Part of a small language model's weights: untied embeddings, capped logits.
Each number is 50 + 12 x the weight over its row's rms, rounded and kept within 0 to 99. Layers, rows and columns count from 0. The size before them is the row's rms in percent of the matrix's.

# layer 6 MLP up, 896x224, rms 0.209, rows 818-829, columns 112-223
077:33 40 76 30 33 51 49 63 65 64 31 69 48 31 36 49 63 32 40 53 41 69 50 42 56 48 59 46 34 44 42 42 53 42 71 41 60 34 54 40 44 54 31 53 64 50 65 49 63 45 66 72 39 49 56 58 53 57 40 38 41 25 65 57 47 58 65 58 37 52 50 68 30 40 54 40 60 43 41 66 53 24 48 74 54 55 62 46 40 26 55 49 34 61 45 62 52 68 52 36 27 57 54 43 46 37 47 71 43 58 26 69
098:43 60 51 63 45 44 33 37 60 51 55 70 43 57 42 31 47 45 42 39 65 52 67 63 24 41 52 56 63 42 62 60 68 49 64 59 47 56 51 33 68 47 54 51 36 22 50 77 26 44 66 55 60 52 43 55 56 59 57 51 37 36 31 19 39 64 39 66 40 32 55 55 44 55 39 51 62 18 59 52 53 53 48 43 51 42 60 29 50 36 53 51 49 55 57 52 58 36 66 54 50 50 29 79 57 65 66 48 68 56 62 88
094:43 46 44 48 81 33 55 43 47 40 41 38 19 79 34 61 73 50 26 60 54 40 44 50 71 41 70 43 38 58 46 48 45 67 49 52 33 61 40 58 65 61 48 28 40 51 47 57 70 57 53 31 48 67 33 43 43 24 50 53 52 55 61 78 48 46 49 45 74 45 53 38 42 34 64 45 46 42 48 48 58 75 51 45 32 61 39 54 37 63 63 68 51 55 43 66 54 42 54 49 36 62 50 59 57 56 54 39 46 43 64 44
094:52 57 55 54 38 50 65 71 43 63 45 29 50 50 37 81 51 55 54 53 60 39 67 52 35 38 50 53 55 50 33 41 42 64 55 50 72 57 63 74 37 71 49 50 44 47 49 54 56 39 72 51 40 64 58 57 66 72 42 34 66 18 50 36 58 35 28 45 66 59 87 48 42 44 56 62 49 37 39 44 44 65 49 48 55 49 44 58 44 40 54 38 45 47 54 67 51 53 59 49 42 48 44 41 49 37 40 71 63 60 36 51
095:56 34 34 66 51 52 59 75 52 58 46 61 69 52 43 62 59 48 63 86 54 57 46 54 13 38 24 44 27 78 59 30 46 49 44 43 44 40 60 53 54 74 60 45 46 52 52 51 56 51 51 31 45 66 45 74 43 45 43 51 37 60 47 19 38 36 60 29 48 41 58 33 51 40 47 49 38 52 47 54 20 31 44 48 47 33 48 67 40 51 45 48 63 44 59 40 38 45 59 47 53 54 31 60 28 48 44 65 66 47 55 48
092:54 61 60 55 48 47 56 46 49 40 28 67 50 55 55 54 40 43 61 31 42 60 50 47 52 34 27 17 37 59 48 34 53 47 68 37 65 48 38 55 43 29 53 48 56 50 49 52 56 77 87 69 34 31 47 59 50 38 41 28 52 42 59 54 47 69 84 40 47 65 60 45 38 53 55 49 43 50 51 56 57 38 55 68 47 62 23 42 36 35 76 58 38 48 36 42 59 40 56 66 57 52 34 44 53 45 50 71 51 52 56 46
096:64 50 51 63 49 69 43 60 47 66 56 52 59 34 55 57 54 54 53 42 43 44 49 43 46 65 33 52 51 37 38 46 83 57 39 58 53 53 53 56 35 44 35 50 38 56 42 17 35 40 58 59 70 40 40 63 28 56 39 49 69 27 32 53 61 62 55 47 53 67 64 52 56 57 45 46 55 71 39 34 35 46 64 57 58 61 61 63 54 46 45 65 70 59 51 64 63 36 60 47 49 58 59 88 72 56 64 52 53 46 58 29
110:35 47 52 59 51 57 33 67 41 53 52 53 46 36 51 49 48 34 46 31 45 67 68 34 36 51 68 76 62 55 58 60 32 61 66 31 50 48 46 34 45 56 40 47 50 44 50 63 42 54 46 48 56 55 40 48 64 49 37 32 35 40 56 49 30 54 41 59 60 39 34 45 38 60 15 51 26 47 59 51 29 32 69 57 52 30 58 64 51 61 42 55 47 56 55 41 34 32 41 65 34 24 52 33 72 34 56 53 46 67 54 48
105:41 50 34 50 68 45 61 42 68 40 72 68 41 42 46 35 62 44 56 25 40 53 68 57 53 45 56 66 71 52 39 44 70 51 36 44 44 38 29 28 72 35 48 52 45 57 61 41 64 56 51 53 53 74 59 65 59 20 41 47 61 55 44 43 59 54 60 51 45 63 48 53 50 51 48 51 45 66 41 45 57 57 72 72 08 42 42 43 55 59 55 51 40 43 57 36 38 35 51 58 52 53 71 65 48 60 49 31 53 46 48 55
103:42 59 73 72 61 44 58 32 43 49 55 49 33 53 61 60 52 51 40 48 60 45 55 31 38 67 75 54 45 57 63 49 27 62 45 45 67 25 49 54 74 51 44 49 40 37 48 62 47 51 69 47 21 52 39 48 35 50 58 38 25 47 49 36 43 39 40 63 75 63 44 51 51 51 69 41 59 59 26 52 38 70 49 51 35 56 50 54 49 39 61 45 44 62 42 36 81 63 60 49 34 55 40 59 60 24 35 52 45 54 59 64
118:41 50 50 49 54 56 27 63 56 25 49 36 39 71 71 36 52 31 69 38 36 58 38 36 41 55 43 45 44 45 46 38 50 58 40 58 29 47 34 53 50 36 29 34 48 55 33 37 64 63 29 35 66 62 43 57 51 56 27 36 60 46 52 60 53 33 47 48 59 65 40 32 60 39 57 54 63 64 41 53 44 31 62 46 48 69 46 46 46 45 68 42 32 61 54 60 34 75 53 69 62 28 54 51 48 44 34 54 61 27 28 59
097:39 39 52 74 51 59 54 56 54 50 46 49 37 55 39 63 64 39 72 72 54 37 25 56 61 58 44 51 54 45 59 56 52 43 60 48 72 52 50 21 50 52 66 42 40 62 39 64 42 42 58 61 33 59 54 38 60 76 61 45 53 46 41 50 49 31 41 54 44 33 60 59 55 67 42 65 50 52 73 81 48 55 25 44 54 53 35 36 52 45 55 65 54 22 44 68 65 50 42 58 34 52 23 50 51 52 67 44 32 43 63 45